{"n_head": 8, "activation": "silu", "norm_place": "peri", "rope_fraction": 1.0, "init_std_qkv": 0.0225, "weight_decay": 0.0, "grad_clip": 0.5, "decay_shape": "linear", "doc_mask": true, "train_tokens": 460900000}
Each number is 128 + 32 x the weight over its row's rms, rounded and kept within 0 to 255. Layers, rows and columns count from 0. Numbers have three digits each. The size before them is the row's rms in percent of the matrix's.

# down: layer 4 MLP down (transposed), 2048x512, rms 0.0477, rows 1204-1303, columns 448-511
# up: layer 4 MLP up, 2048x512, rms 0.19, rows 1205-1304, columns 448-511
down1204 111:101144147143073109114158028136084202238135155101161134176195088193088142114144108103159117176175116165133170150142138118126127150106088086133105168183114127103172136149125146235129057145130171
up1205 093:143115127085129116083105128059164109164147138132062142113124104191107142136109151112111104187167168127092128195083142144146096166126123098117023122070095114113215106094114152125147104064154140
down1205 091:153144127195060092143133090119090097151138115151161142100172100188134135107105171066138129116072129127112123115076082161098156149126143091178166114153031139087097148169123065116110110100128101
up1206 089:117096034135121132174123133141088122152125169109122099130139107193033137160137080136163153183096165091196120140187041116145118133160195087104142111125115167094121113172130096081113178081090109
down1206 096:097103085178139139120175123126099078127135108144124169106109133159136092148118164100120151123098110096152132159121226126118074108143150184198125146134140104117143095154182114162154099129143096
up1207 108:119119142129087143056071193139150117189117136142179116122095124124150135133101061074111179147105154187108157083135139161172151145119158089192141150182159102137133175121052093090125148131064123
down1207 100:124137172156125140118111157154075169168086142112154111103160148118096124124148118133213149079118154150101117158171149070105121125117126134118175102099120084098192122130166152201117142140135156
up1208 095:067120127145196144114077089112107150134175128105108152170154168122136154106096073107161085131128114183160165124107068133212169090150146185070139148132096154171079083207117064190122168148163152
down1208 097:109174066135142109176126127118098147125097119179132182183126142125108162147104143131172087131095161183167090209155112103133097106094091123158171125139090153090118098140080185144106149133113185
up1209 091:141130148141167046107092144156162091074098150153150116111118141114159141112093079093109165189193127170092148128165066151140136137077150127119140087161128103139166126186117118166072132164137137
down1209 095:169091144131122133101103098128074105105139161129138140159093118132126121132135152171157174183143111073158076190125111201163014116089119114162157140128130133185161111089157111124112093171112122
up1210 104:166158072145122106059137046147188142133075166165010129150133074152086126089125118156106120140128081136148113175052126092132149146125080058105117125151180149051127123113206159144159155079121156
down1210 105:149113104165106203121105126113121119174110076194197146128148174127107125150121112106161154127146159144126139113126102149200163100087135120101178077090140099160125154111124084117169104132134136
up1211 094:072093150155126141104179112142122174156159175101136167120138192149089167145103077102196131151132119179100145120115064144167156130149125123129113103121148097106159084190173088150119142050088146
down1211 096:118131087101147119165065141182197132117184147050104131132121100109148146179145097074129093179163099167150132141167117151077091160155180164133092137092130126072061157125109164088144113133078119
up1212 103:176139136150139138181111115152146098108129132125117153122140097100138138155151120168122194123091106091112110084147124138130078142115146129072114171154157185145183144112138107165144168112097176
down1212 105:095093147129138099141086110112149140106076153135088123129133144134124209130182253158167100125105094164141127158115145150108141097132116085177195193129088148116139089178182121092145123157093122
up1213 115:114100152092145075137148080163218130137225102113147093097115113199115132079086176127148155108124136130105125102139182130065161118090082189159107141132145114141161187162120093111125152100156104
down1213 123:138168113105131092063151089110161167114094124204133098110137101145111112073173114149170156098136082150154141138096153150138134150096098149170140085111139086158203106099093108175142066197133129
up1214 109:122155158102131126167119139157107093140126125145172092146165107120151055094173139119098101112115173146105113136088151116116096109150108110128150153106059154112216113143119136147179148114195118
down1214 108:157119145147100125106114103156173110064076165092129181135133115074177092169108146143136157137163132159112173135161132150064127144106087120140159128100097123138134192130142142135171159175143121
up1215 092:103085124139146167089101173090079106112112175099157108180175137138143078095108137047080187170124168167132134150123075149136141095104142149160140184101108067116115123085108128052130090127094121
down1215 097:120083147109153111188111151086070185119117125170119096131113086139161160141192086146134146089154128196153100193111113103134168150102136148143134134090105119123156152188148072082159143064081156
up1216 096:161111183167092057118118116149141100131140179118112123125106094110131169149118107128156116140140093090121141165092104153189134180120072093087144172161064173132154123114092099088085120104098109
down1216 097:178126119102081088174075086081146121078106162093099162103102176099160105101158163107137196127084158067095161182131081151124143189083042135148092132116124164127111110118170161150144109161067087
up1217 093:089147098148119116135089144111178181139139165164066179117091110124118130098170132131116114134156100190151113158142144134157210182116077145119094188155107097161098166127051082084201173159111143
down1217 100:046223193154132118156147171107160166091125098150105166119125118134085116157106132173175101143123091134112147150151142058084120134124140136151140099201132146126107107195104096121165160120137115
up1218 116:132128106151133108138151157121154054140130132144222102130145094140100163077105188135166160165169128151080150172028077116108127137101108048114127143166146097086103125137154113164159105117134158
down1218 109:156110179090102105123099133143084150115085122177179125199173175136123148140203075145164144069102156146150102157159068143145145132133109083181127114132138166142196123131138148101084146142104135
up1219 110:120077124120129196186163156125131137077115116111155151142093102101205167144112173082168139144200084123104090140121144111112099118112159121111150133094144156088108154094214175165141123106174084
down1219 110:093102123090117192090133091130123107111118159117178109223141112066205031152110108128148135138153101197148127197168126148152154123104180120161191150085083081122144084136114140175168113127071123
up1220 093:142188142160161094132180136155080135105147090123146099090102137126146118122121109138124037170133163174105141112097139147110152176120150136151099091097203072135083113142169157171071132120142167
down1220 099:180120150071057070106090080143123117133098116115123092160171135102052167183116060111123113095124129109120134158141138098136072148141096080145111119150149122090182069143163144070112143123154094
up1221 107:075166138123138174165081149132143114138095162106103114164150122146116157146112053089069147147121118148068131111182156149090121131137115140157105161130108082130143165135126168102135170109158134
down1221 110:072168112134141138135127117152132145158160099086122199117119135145114140126124107153171145139104010147097106092169188122095088130099129109097125173183145132081134122122121140119108132186136169
up1222 111:145089143125151144089142174123112093069137147158156121162149119149177136156141059160140195162113145154178110121109153175088150068073131121198126129146190147169126069163110142094121154144122123
down1222 102:165134141128151116147118195098076111200141127174121201147126094145190099084185092148161181109152181091137112078085167158094086122142119163090125090169095127099202153115128121131141137136088133
up1223 093:124179137172204117150090111072122077070139125126091091156085124150117129143144130171112131067155114107194130201080191110146129087188099129136123109095108150144139099163125106103130076093120141
down1223 092:180098157083128172126179093073153134122137110088217144099179107137171169086135085154094097149106099161122099102116139112111101102076142095109097164121159146182134171114144165115133164105074090
up1224 092:066111127092139165141128123197132210124124078105086083171120136129120120098108102174120116121144089116136091086143147116126132149094176113155126207145104171108112145102116127152159128134174114
down1224 099:163130111093102200114160129150116096117128109174092137117129168094128147166179151097052135151135160104116172136145111123163096117169131102140117107105131105098122096198127109143147117087080135
up1225 089:159171160148137124166132111166126082171156139122137091111151133125143123164138160064102143160137157151084109088043124128172166126125115172119113146082170107133128141150122142189125074066164098
down1225 094:140123100142096175113112085139148207140075134096185098084082181173043121109177109112123106108183115149113117111131074152113090155150211147191058190139121139183136095117176146151145197120112133
up1226 090:173156119189166128124140152163193114087190147155132113126129110107090107057091124132221147153117144104179166148194104153139138131162188106118163124103185148111114136145151112149168106127146123
down1226 092:108157121093070134082090044157141179224117121110162120145116110146096083193111129092086107173175190186126151189169138133057102150126090130156114140135087174147155122106113103152057093039133095
up1227 122:095122126135106095114093086078100172139112119075124131106126111128147185073130123095127207104147139150155129155074166135101110115098100028110136156146127156158135136099136159155101149156119119
down1227 115:083139144118093124127137090151171169106086066154115098119167141176155137184103139107142113078141096141061097100099097127132164122123149153120203173174092179114127110133136142094089115113076122
up1228 085:140125091137172186123106142072142086084100150124104114146156131171120140066163127135142144118140165081135147138118142096211106131087165148178161097071158111103141112128169124176165140050180161
down1228 088:122028131159154152159122069139089110128159133119166080123052130103144128154064090180142147151154095158164167138151094156121127098127107151118090168132135112115149116148119161063116132131125084
up1229 096:097093111131160118204140102079067133144094112152178134120064108139151138092172043216191089130186160122109085097194134128098109169132131108080095123144090139143073110134132132134155110143146186
down1229 092:122156118134128089072098065143128174097150114086090153161119110157088107121143147124087148187130093135183113174196162137128181125133108151059158126098128088123109128106129153155167127116151101
up1230 095:105153138118147090194164188123161064121115166115153107077146117132111115101082144183144140091120194141172157181135060135154165170167151097111162159164146141056162117129130103125128154105172074
down1230 104:104123152143127109172152087174182214087147148166188110080145184107108124186105112192122177104111105135095181101107073083182120160111125118140150195128158126072172083109176150134165132177130146
up1231 099:129184053177131135160054134121129128120139114095142083106116067159078199083120149161124134099071088193151103104114070117111160168159138169146138163131053099118110101108068145102157106154179107
down1231 106:091151119198122127151093128163122110124158143138166129196043120099076152139136198118128149212122127150129119184140108128109110123121059134107193084138127089166180144190144144108138116120152129
up1232 096:140071087158139110141119139087133083148126146150051168109077159142101100106092099139121116081153151097101137148165139104141197105102158138154186121141154125139151117148170101099143144110141076
down1232 089:123149137111096149165162080159132141106139089089121118151185113072092067127161102157092161121135128122130127146178178152119104098123124143071128122158138065111089116094112147178159154146137163
up1233 091:159170190184118045118139104134105079177078076162144096148111124107077133175137055143104112169177132136154133147122101175130109118173106164097085190181063146067154120132117179099133128118132074
down1233 088:148135159035164059150161107121101103144145141167160152104119140138122120106105103078176091068159104097109118145102138088178165083117125137061088106104061157098194116107132077083134108129157133
up1234 099:123122163106135172123116080128157169189121129111122155152131087103104094111126123139088101094079137178111094125074143087102147127135112132109136133102085126099149182177141124116140178199153148
down1234 094:101103070113129138147079146109133099216148136181117134124147125159069070121139086123129095119115101089152122122085146136099152151184178139096104122103102174122123115151194100107105140188134171
up1235 092:139156155096172094095198134128070093125103058131163161105119165173050141108152139172163128128137184089169143095100075115118075095090137132064094164131153152163142179147136152134163183114143094
down1235 090:150161105116119095117168116114115162163143129127126091119123111127126135084174117145070122126141158077113164134073134074124082163129157146148119129139109175173158125079134095147113134161154076
up1236 096:085141155096120150173125139099151126128111210066148146103127106127096100152113148132105173132147119135100230128105108151081123126115181089157198169124134152092115056201134076118065132078163115
down1236 105:137111106088180064195142081101167094113074114117113126116098116091119118127187159100158101126132146114181116134144101119099149140128133141128149127174150097118211086068152163167098144208103164
up1237 100:119098159139149124160132168109108076153145166075187133115148107148100155105171138065102129142067161159132154135141113178172148080101136189153144155096149185195153139178141148090120074065112158
down1237 104:182132150153126058116060108080113153159148167081179175134176176184140134143134113067189150107157111170125091088181127120117092145134117116140194098127106131154106104136154176108151079138122140
up1238 100:116136120137090100108091106188098079104110154134111137170168108124128113111149072134128126107212127107179109186113133065111185161161134156145109116183129149116114135124077099128199142099114159
down1238 104:169115168146137125075112103123100114152104125171171097127154109142084107111129128124082138118232165104111152123139168142144179124134083187100134113114078098110117139145122126118135133119118120
up1239 095:076119133140121112167117170115118158084154057056111116113119103100177118083140144090162133139136146115129090101117092138133118154132184117105125131111090184160106070109167130131151164101176130
down1239 100:147127137178127177138128129092128140175082122113180191182131118125109144103153141131116144133149143157153135167052120145179150166079150143104161162097132088107139103153106082091128094125108156
up1240 110:154161086076146128120104205103141074161107082120116213103153145105112150131079152123148164144125163117144123150194125122110110090089122128110093150087123149154171124205161097205123118085115097
down1240 113:184131063159118142111110084113185155082114117066130140104080073151115129133172139115114114086147109157114159110094154134084075122129091119154178093127114108138139109179138098125117110132155120
up1241 101:118162166160116133131126164145104173052102094125168131155156106100084148148165136087130113180124162116160160133162087087122109128136075119190113092063138129107088161118180155161136130145191105
down1241 102:155123139083155122160161132041140041123149171115100115175137173152124106127090118088101100146162145168066058118091109096126191059120167091116087119178188084137149111137100116158147156121135116
up1242 094:124173143125140076115072117198135132186091095087131136151106109146139176081132112175133103186161095171178116134114101093139091117075101166097033099103176077122161198140107124142129135153139174
down1242 101:116135158125168209179109127060131118144087107082154141112148125103130105073134161102126071142148164156169165185095142158144134121135099116103206130169147148145122115173100172112122140092168161
up1243 088:075150138101126137206101153138100114133173162145142077149153119141135125152141114151164127121105137087086182114074139108164160085122094099066083064158194124115156119141097141098136077094106159
down1243 092:103168081101139132140150135094096140146119145138130165108111085122135082090157097167076146128107156124092051103134135121072133091180121183076134079084161130110131068160112100111118129111124099
up1244 104:170125101170132116145158126079102202125120155131096113162141157123161129116137132105107123130071084140135185166126182149175159100109144110144133101162150157120119129114146095105111135124105113
down1244 105:152120153121141127155125131126134164094089103104132207133072161113091118143139129121139102116172102126100133148081148118118133105199108122138089144094121139134196097116151148151084143135090099
up1245 102:164209085083122127115120095177119060119126129179158146183193061135158111116179122145166105160123152183142097122160103138164165090138127171186117077130151084111143128132122195152112058158131135
down1245 098:111170163108138147136123086176129143187150129084121106082118115120112156085080121148142099082116078136115158128073124129142053145096148086185099132117156116182110138144087083108125133100155185
up1246 101:109106186143153127114175133134178134041117112204172146090148178113095161051124107087157124087164124099160148083137118107138180120094137142116102134080099111109053140110130170199167137111066132
down1246 096:085100137115067101117141138124085145085183096107133111186196155114121086125098136145166103187065131063122149123106137146164150152182125073157131072140171123123141114140157157116076137130105131
up1247 092:131112124121128192117099056145155103129119132094125126145110133138104105148138078129103122191157125068084137176154094173126121111119132118080104101128199114098128118106164099099176127194038155
down1247 096:104147123145151150127198132182144052137075181115120163115103107184122129203116097090134081158193091115183142115157141117077179089124166100121112137162136105114102199098149127122094180127117144
up1248 095:065081192143146093132050097105121135169117135165064148118136144125122079135168137133129109094138155149120098144119125145170104135146130113136134140072069136126142093104127060138142123144107130
down1248 085:119107170121094161097183151118084166102163089119125099133085100171121156095138104155111080089168097098123097121140119159115092129135136100151063133124175178141123111144156103173134098112016125
up1249 103:158180119129087109093161114152144151126130160131151134130148118079128118133143139196118104095148138157136121065073109126106106065089172155106043199162132144116084127087141108145111130134159101
down1249 098:229147116126125191147115124102125113143133186161133144187169144108094099174118077158160115140110137129152144132143141123165081103178178157156135161205121100118120193105094115150108134131110084
up1250 098:122129127131101157167162106114103135121115100109094124121163139132140138150117151119107140078112131146133130127106144065151137078076101090112164182140093131069114115138136103089150113079103136
down1250 100:168194178142115112159156107197079158109139164111109126161124103097135157118208108074174158087162076086126148150120111208062064161088136154139163110175064115106151121119164153147137151062133138
up1251 118:067158101155116121132145099157134132185149109096104129139135159101130149114089114116120084170132111137165124120106113157170116089110145076134103114111159044046119102123149122123152194117156081
down1251 118:101186191105116116069144121161168107162169187128080087060128207161128106117115089088162142194089090121146143152115100115106144173165118062211136076083144126133119119179073138164109137103150139
up1252 106:115134126078120126146101124122142119124115106178121169198122160105084065099058119103095126126112113138133116145117164120147056137088152132122121112119117174104093083164105104143146125165190163
down1252 105:116144066084153176126105128088154136101192106138178151113103142127038091127128097087114093112179099130182117116087120138142115110110122194108103100089091125171096174136110088145178157089150138
up1253 093:097127163116108090135136099198131155130085150123108151162150137126123113069076130118180131099126145158106106114126100126105133160148173160073128081141149152095148141166123135140150162182139208
down1253 097:139118107106049144150153141103118154108129114132141125087103129118129145167130066148133135158126093098138120125152092129134116143164109098138095113130118059149192108133145070187125135166146115
up1254 108:137159159167151126146051168089137135139085205153154123082109104126086151111108111185140102102153115135146108061116136125136075074137158065209139091118089129092152146140117122121069072171110137
down1254 104:127177164157184172168151081083110126139150146168142126168112096120156128099147116158129048104096130096110103146094130083093117181079087061168157109117124108092122063113099095136116128153152113
up1255 095:128139182129119191097159070130096089165140054161117109150127141132149138102125131209144089152162158114177109073135107115111191131074129103161137126169172198132118144112102169163112185161173111
down1255 091:109110085164123150158191162092142082156137095126132127133117147145153183090152116129146144095148170115107222149125137163100125146113140164168128136129116098117106188134107096155074110146141093
up1256 138:138109182089171072181125196132086094123197108117159140135165157153059114109101152153079118097118052175144096116133122170118159127143154096146093099115079143144170151147105085077178177137148134
down1256 131:142141197092190042171158118082097106129179134134128075156105139122125078107123151124139127145127087148200117096106039102176177128129141112075175089132153152082148145161097189126133176134070113
up1257 101:130100179150070111107148206095137135125168084095147104110146133152144161121107162106149067135127042156095138128101076124108082137120123101112118097153142095122079138144133099104189106134202120
down1257 101:171113134134084193101114129137166183135065134149157149129155166137181121094083122117119160106132201089094088081164147088150151102134085132115170178138161166133204083141109173072129106161132151
up1258 098:133152150127140082138155189079103071161105128145130127205075129060159094174105145090132092058132146078100175112115089139117175204155106097193087188115164139166149154124105124154090101098145131
down1258 096:108106093136161088122149094208107130153142126119128100165088095139140127053109161178113143137091129083140128136108144117151137151130152114170134091187061177136131098106121124197117129184125162
up1259 107:080103106066142139130147134194088176063222096090126143121137075142095171090116153134150127135121121158158173122151106147198074124124147109087114139094150130103125115150119132123121046111160121
down1259 109:147177154143096137095160072124137131113127123151156108149121123187101151091130096119100133136214158207110101083136116104103120117166105169145102154103181119166180143130131129121088068164115146
up1260 088:144161196088174154137132140162163139140092167157173117152165146102155128071099126187130130172072092089166123101127104099126125137165127125130075146107132196107139068136130067185090097111155141
down1260 093:170099099153129059083166094125125175149130135117089085100163128098142151106137135087126147078129125215156148087071150152167146159115150196153132181077121122115127158116127130085144087126108066
up1261 097:169175114091219117126183086149102117111126116127164128132121051134101123181047139162105069161084130099073157171102137134174111101118155181126173112145117081189123120119098103138147109160099152
down1261 101:107119153125161104144159148166097127098173144111084143159107131105156137124081144079164106124143225144126174182104148118214124164091119147117101110148091142121085114103148132120121154173105137
up1262 095:076159107179102128111073095132116103100149119126189169120125103126113138125122152229159151157103098129074170103153082135149150177115127156186090083131168150191141102145095155096098166179151196
down1262 096:120093175119115100074107143132134116143128177114050093107129102146054075149108147170195100120161118076125102178152122128131123125156088161082097086118136077086208134177098123104127119183074146
up1263 093:133082168097142121155118124182121140169106045143146150187157139095132145120126159190147100144167117148165124118057165146139094124111145155120133111089137106100116126089146148090227141162119160
down1263 100:111179147107043086159152084133176114086121128114170087196112208089160112119191110165157112106134154075152153139128115185128143140088084088155158146122112167141114103138105153097131149150166113
up1264 084:150125114115172109150161129140112119136171115128110094166137123185114175173097115126146089096089090123138142105119139142153109141049116124158121148070163135088164204096130156129125176080124150
down1264 083:115154157140152150130188175143114106078096095152138191152157200172097098101115098118084116141117127144108100103131147107115100121103174121143160169104146123134102125139118103070156116148116146
up1265 107:146080126164129119147139143161110136123075127150084142178129120084151044152132115120158172149187144193141205159083160132092115194123069093160130135082130156205133138145158177131179145157137162
down1265 104:184142080111122183122139088112113144140098171106155147157142134135150114106106103168150150168192156154139141181173142152109106130138103175167180144146080143105167132135102089147134118157105142
up1266 093:117143130195085153088073119142116131069177143169135148069117108187155127105157107188123075123139118122161070104131090078149103132169119108145109142133120177142157082150095106079142122108120177
down1266 090:113123124099117119063183158127138174103108104128088131103140152113075158077140117149096147122050159071077184132082155176134082220178118136128125090127166095092134145159122129112134155052150147
up1267 109:082187099144119148141088114057112073113163172129156132122175141122174123130136142156082138116129092093144147160148111121162167109122149133106162109171123110131130135117130160109121109096134153
down1267 117:102118145138090103147082138138132141114080163129088086156105106105145085143070171125093124167122142123110140198121075070158114101122114127151130124119120012126152108092164119087165118076154099
up1268 098:122079092081120103149100186127083112122115128148116085100103091139139109126096071108107154133147085138116185151106103136076120118140165082102158157197110136127135132129085088086109116128098145
down1268 095:111107140150104141123171081113145162109104075168160139116165099140084069095129146126139183088113163177085166116165154190107102130073075135180160121107080142056115164107132121092173154185146153
up1269 086:167087073106170106156116086161153161106074149181138075116127145163055171123169180116104142163152152112118140106126160042091078139127155150128155115160062170042135158105169116127138108114125078
down1269 090:069104094130141147077166108146153123155114082157150095162140158149101113122114132091095118071073112133088177186131073147160117163166147109123115109113122131158155120104082137118085147118135165
up1270 094:094145130131160181174206090109100131141111178141178121116133100159162077109098144117098186163161114143104161153071100128143124115162126077090129093134132146186144182134099128150140117076164140
down1270 093:155128152103117109124147141149119090134131182105108106158086101180098144075177116147191142176111144128161120099180126117044124164109144130104145075090151148096183073154129159065170108129114114
up1271 088:163133094153098138140106141136152146138055130134130093101118139119152076130189100097083152148116153141058126149104180091125128095089140105114137097120151115073072134091130122176138161101149150
down1271 090:062212127101119175129073112145088092147144103110123172126194139145105103094088129150148096099132119148095131125091088113155101132089118191161117140109168149135083119133109162090099100113129140
up1272 103:157099096093092139057122149102178103148144093085178147099173168079178161060177082150100074160094158131144110118147153170153106181098097107154203118168199146171096186134122136108129149114116104
down1272 091:125169165169110139115094161100127125103112102090120149135108129135131135115162134127158121197199117102144178120117167137115106111064083109085155133104124138084122141162143176110163162130167111
up1273 089:112073115109158129147188126092144112125105108188150084102087119155173101167112108138149107131112128130192155111093048093122125071164143087140175070127124098082145141091109076134148106132090111
down1273 087:092145141144143156114124106130122102173123201172149055158111112109154150116169108092112139123120117142069185143156107131079165154087104114135067115144123184083186161146094129112130130112115132
up1274 103:108096125077114098089136130169185092157137150175113175188117126137102161113124096145157120190178114136107104106110083135173124086115095121086100137133109117150140138151135064165091142076150158
down1274 093:149125114162094096139166127114143146149122109150085122092124157154075117070099129097159106129122120107108089139128098125153159146173104127092097096107116165126136093129149153124118100084151136
up1275 112:093088197113097145133128179121108091083154126087094172093131149138134129105132170104149152060053108150095140088043099184134081140138154122119152179160153153121180150154165117179152072145131129
down1275 123:132164162071148078136082113153138137167154147125153119054065127118146081084176127034164092113141134114083071144104149080092177181129057115173181146124164137193082130201144112145113094131104137
up1276 091:111157220164136187082116112127145141065087103136119110124150121169087139136134131197170185104147173159136099139082047072170098149143151155124167129126036112114150147194101072081130140119136093
down1276 096:138102107130135122068136093164180158123129107144112105163150151205106080135117161148110142101096159102106158119113110097135099127138123086156098118062159109100122164143123150086120127125117162
up1277 098:132100170100088136144125187174143098075160192158143125120092143161107154168141104149104134138150179134171108167144169205132150101112188152108132119115109108160118226163187137090129166113074076
down1277 095:068070126107158057139109119105176126142095144069108111179148109183148121136073135185090172109163138193053130122086146165162139155123157126136147146107118108196150185170106171154107128122114145
up1278 109:145142076177098197128163110125097092160129106117111106134135124136116060147096111133136109136137074186139157144135163145090105114122182198114108128139112080140095121132185143145120142163098185
down1278 108:122152175129080101179112123067049160176059116168136176125123135123093125121177149158115093090119124084164167177044139087123081139133124093180122206164156188152139159056161176156157170172111103
up1279 120:139122086175122081151103157077178170131112083169118160158080139116130095132153134155056100123108173101145155145198195171108109160128117126149212103110107119171116172193136098124123068056127092
down1279 127:093151164126137133200138158093108191076106106117112103132077128062153141054122121148184151112136153129168179135166135117142168117102086199158155153110147166109120100138100145201173178115152076
up1280 101:126113154120159128128086059124111143120143145118125158096077071181096179146142136130096098158156142124143103130090103169107129078141093124087116088092135112159092173178168123090113105166202058
down1280 095:101105163127117148089150098151139118139150120181133120127162160130080158108092126152107131112113074139169088135153088095119059156151080109135125157140165133137094130123134146095132098151145203
up1281 098:112146126127107106202127138160154064127072085141112057092192174117140126124091118167128112183088091119131122160136174133085103106159160130154152152113102095111141127123104149058112165114104155
down1281 100:140130150099163097105159058091103134177081126130104175121168144099102160098153136135157126172055128177125116177092134120174159083155092115132141172107120088160201136122084118106168160110102123
up1282 089:073157115095122155116138118144171132136127148138149156104183130050159115122082090101139076165068116188087075124130145155164145199116142108091112175121105112178152167145125134162148123165169135
down1282 086:133096111087150062140090129104129097081058108143165183138075153191096164125088181142087134129104116056157137092160067059135146157104178110176126093135112136181109142104132135120146138180094125
up1283 098:161132112124145063138131188146204120096112129128147106135113150161161177094124212098081153114101140104188129188153065169073148178112127119164165120173144175147100078164099103158097183129139180
down1283 098:200132134101163072133133132113149111074145087123131113157117138107104167133100139117126144123174104134084089134091112123134147159192138135139114144110125191165090129166125114130110146088103195
up1284 097:109193124085158160070159067162144131070103161146203093167111132100132153068162086114097158147132121135129150161094119078155048072107114082126108168145198146101160166126148073173096121146167159
down1284 101:183121137107186158153128098089168131122150109178131116147071146101144177089155154195121071096156140109145180127077121110177060123121144133108141180072143117153116188151120074121134175165134166
up1285 110:148091109187158128150104116129121097137144135178142130120111133167160162123100141139148148192090126173183122132069157101156101150159094130150126082142108147156089164158163137131140129128098160
down1285 108:135182132114118079126135072113080128071102131096100167061206113093155078166130140095147161091150122155147138114142154143151130106136097098134146155131124137156134098112115154101159150126176181
up1286 108:117103074162123135166136140064139090097104130147085113165142097118154106165072166068124122133169133183105105104134151161152050108106143146118130112141083070154100170166115154130183108094098168
down1286 100:152090156139119124132067154137117080115109142146068166102100136150065128162116114091120187151157071147145135144153144118118085143085087154133146058105159103120134126123137117117161154155121145
up1287 100:139145112107122098081092151100183073212133085155128069184127146127162123095159065194101143168100098104122184130104094119136116128114121139149158139146168137162162167175150137134081210075078148
down1287 100:104125105104164192110067165072095134180117067138127144103158148179133126164128167164112117137173132130156130112105132101128174158077196135095096131154102142128190119132060100117115126118126139
up1288 119:103123128092085142100151135121068109086109109173152151151147116194126162167104154103155140066034123104127140153095082113089102067097171096108088123120080120119104092130123137160113103134143128
down1288 107:144069180109156154114070118220199126172122143134143133081119117149174167112190100134081116095116131117052167136078136163099119197138136112105128112141119136085151089144078163133186112186159145
up1289 109:153120177138154130163098139128122147097111198168171144073070136128093074155193158155170143081147145134120103143077173039078142131083149138139119112123082130138108125167103097061160084107101122
down1289 119:127048146141139127105074054158056115099101105125148147140100141115061135170139149120208110103134144094098155072082150165134192101133095144144123123103124105146167152074136164157117120075040078
up1290 097:130093123135112101076135093113103166143108117116103110115195145050114118183093135125125135151100126181099161196165098187143128120103145144167157096122182159142088103142132161094134148126077129
down1290 104:100129164111126096166092101127130180138171159174103081131153130153121120154132131139131078099106127117141087189135127179140107109095142135183114109162083121103084096101129116109170198151185154
up1291 097:121145128169142134142212104138116135125162151114132168110133108119150123142110099104144185079119169172122165100158110097173144114148117149157116145124070156116164116141092147168106109096085167
down1291 094:120120140152153155125128164134127102193125150096142145144142157145200070148163126168115063096089116149090200101133157106122089139186089154150104111159135078157113067161106120108104129110084108
up1292 099:148158146146080099100161156108115204091118163036121118142132133160143144104106108186137126146095116070133118144161088165124136154145064180138144136083129091167111133147148137170179148088100115
down1292 105:165115118109080140106145115122132119162132144162138150163255158116092115181117162070125143132092154201112138145130087072174181071156144170113099101064085128090092131117159094150169101101122152
up1293 099:170141191190142196145112153097092123134102137072103177134145150073111136125147138130154122087132128155116141165106146144140142116129151110190065094174105087145088165129139116166116126078103132
down1293 096:156109124100047113131161095185139119117090105133102138129125139114096091114133169106179194137184171125085084182123086101149128108128098135152090172131182093163182101135086085155195131164131149
up1294 091:063159152101103130171112119107184111130122093201109113153151119167136114096156158070102164135133058082155135182160100131161164162137134098124145082164147187161120128111176137081143117112157139
down1294 096:200105055214135100113100166126120155109082123125131068092138133135177114126129060137138122085101124096141144160195147127152147092104092125140155150127113115153140130163090101138171144100137142
up1295 101:105116119077130155101142141105142112178157160083209156127094138090145153133139172191112079140134123106124159130193056171153182088074172168116135114154157152070157172055167079132126108155165137
down1295 102:144146174186151170124183105141130110153139155105200098179150121106135070100202130127155138139141139120117104082156090091207122124095072119120158132105184096093149094133094136115165135175165153
up1296 087:152072082077120145104058130126139155118185088160123109119194104120169107157059115157086143138157146149106156091099142168096224112161155123110084078164180121101076114099122129147110178095110121
down1296 091:108171159181133076085127117158088154136108139184088097157108184141091168114136156138169142113122117138139110109131139125107134134133089169121167174140128060110149173152155089090137129075219150
up1297 097:104105092080163117140153143140116149132068076156091101134124129138125101129100153099113130039207161135150164172124164135137113105131141169140101141141140146125100080145173141138116105155124120
down1297 096:140090114162097118111170120145092144143092122159146142059106102152089124209128173136132130096156117153134104186095073093128035099107108098177080154107053123154124116141093072109172193154081150
up1298 100:172075116108118140143146118124092140058156118115086090104153134151096115166114107131140157121168167166126093106203125190134159139150112113158173152054096165133190114107110115106130115093142139
down1298 100:119157124127108172116109162136118113127093137086128179167055103160118164120177153165143164164148092064109132126115115117199073126116133106142118065090167102174103158174156122135199113152147116
up1299 100:138124138109136154160159109090154114074160193090074116055098093137141090147120116143130104104090161096184091085161118105088097152130068168121076143017098152146191118145190109114136191123066132
down1299 104:118188100158099162198185094106106136119157107076076135102197129137123083158139127129127114131066150097117116121130101098092161121183133111157107155109091120162141130144219129107128114143132136
up1300 090:152074153146189110110102136124129134146150110106170136110194169141162109064096132116120154135155109086155089172087117084144164147118127142108141102136148128160159175165182100130061132114084185
down1300 094:140133125121119124170112126103107088072105139097151046059107113138146105136083121093120082132125147148116074182139140118154145086218189135139079099141144192130126164088147135109136118148113076
up1301 098:106142120112120186178120104122181097165112156114132023162140145164128113120131115110089168113136123091145097133095175166129120117146100124119144172096122132133126155111140156161158114163148120
down1301 098:121121078079127164066194106139175109174167152097149144088193104192109153111114134160150163059123209142136134057112151157183100099091092155147143123126120132117174104115137138177139131198165161
up1302 101:094164126128187116148107105162152070190184071110101185151145106122101153067112140175151135153088066072140044123117107184126106112123115127130166082118122185107078158097127108093151158083175128
down1302 096:171150168109113171099162081141145158067143162104147116058149110121125062100127075162140136167138124156129108103117079125129179135119195098108092155112132098118143156107084132148120114134145137
up1303 090:130103090136201095135099127084141124117134147137118126115124127169081099123083212131119116117153080144099089144170102120077067182134144075064094111088156134165149126120154136161126198127130164
down1303 100:121091095139121093099113071129174122114107138142124215125121088146132047098146122130099163180087136132182170110213099193166101143155083057164141080136186190141199139097105174116145095145084130
up1304 086:129107148209108156062155114089120117230105135136104080142090122113114147119124125146063136111105118133144079072138140073126137106127096139118045084094180113131126156165134158138170059118165102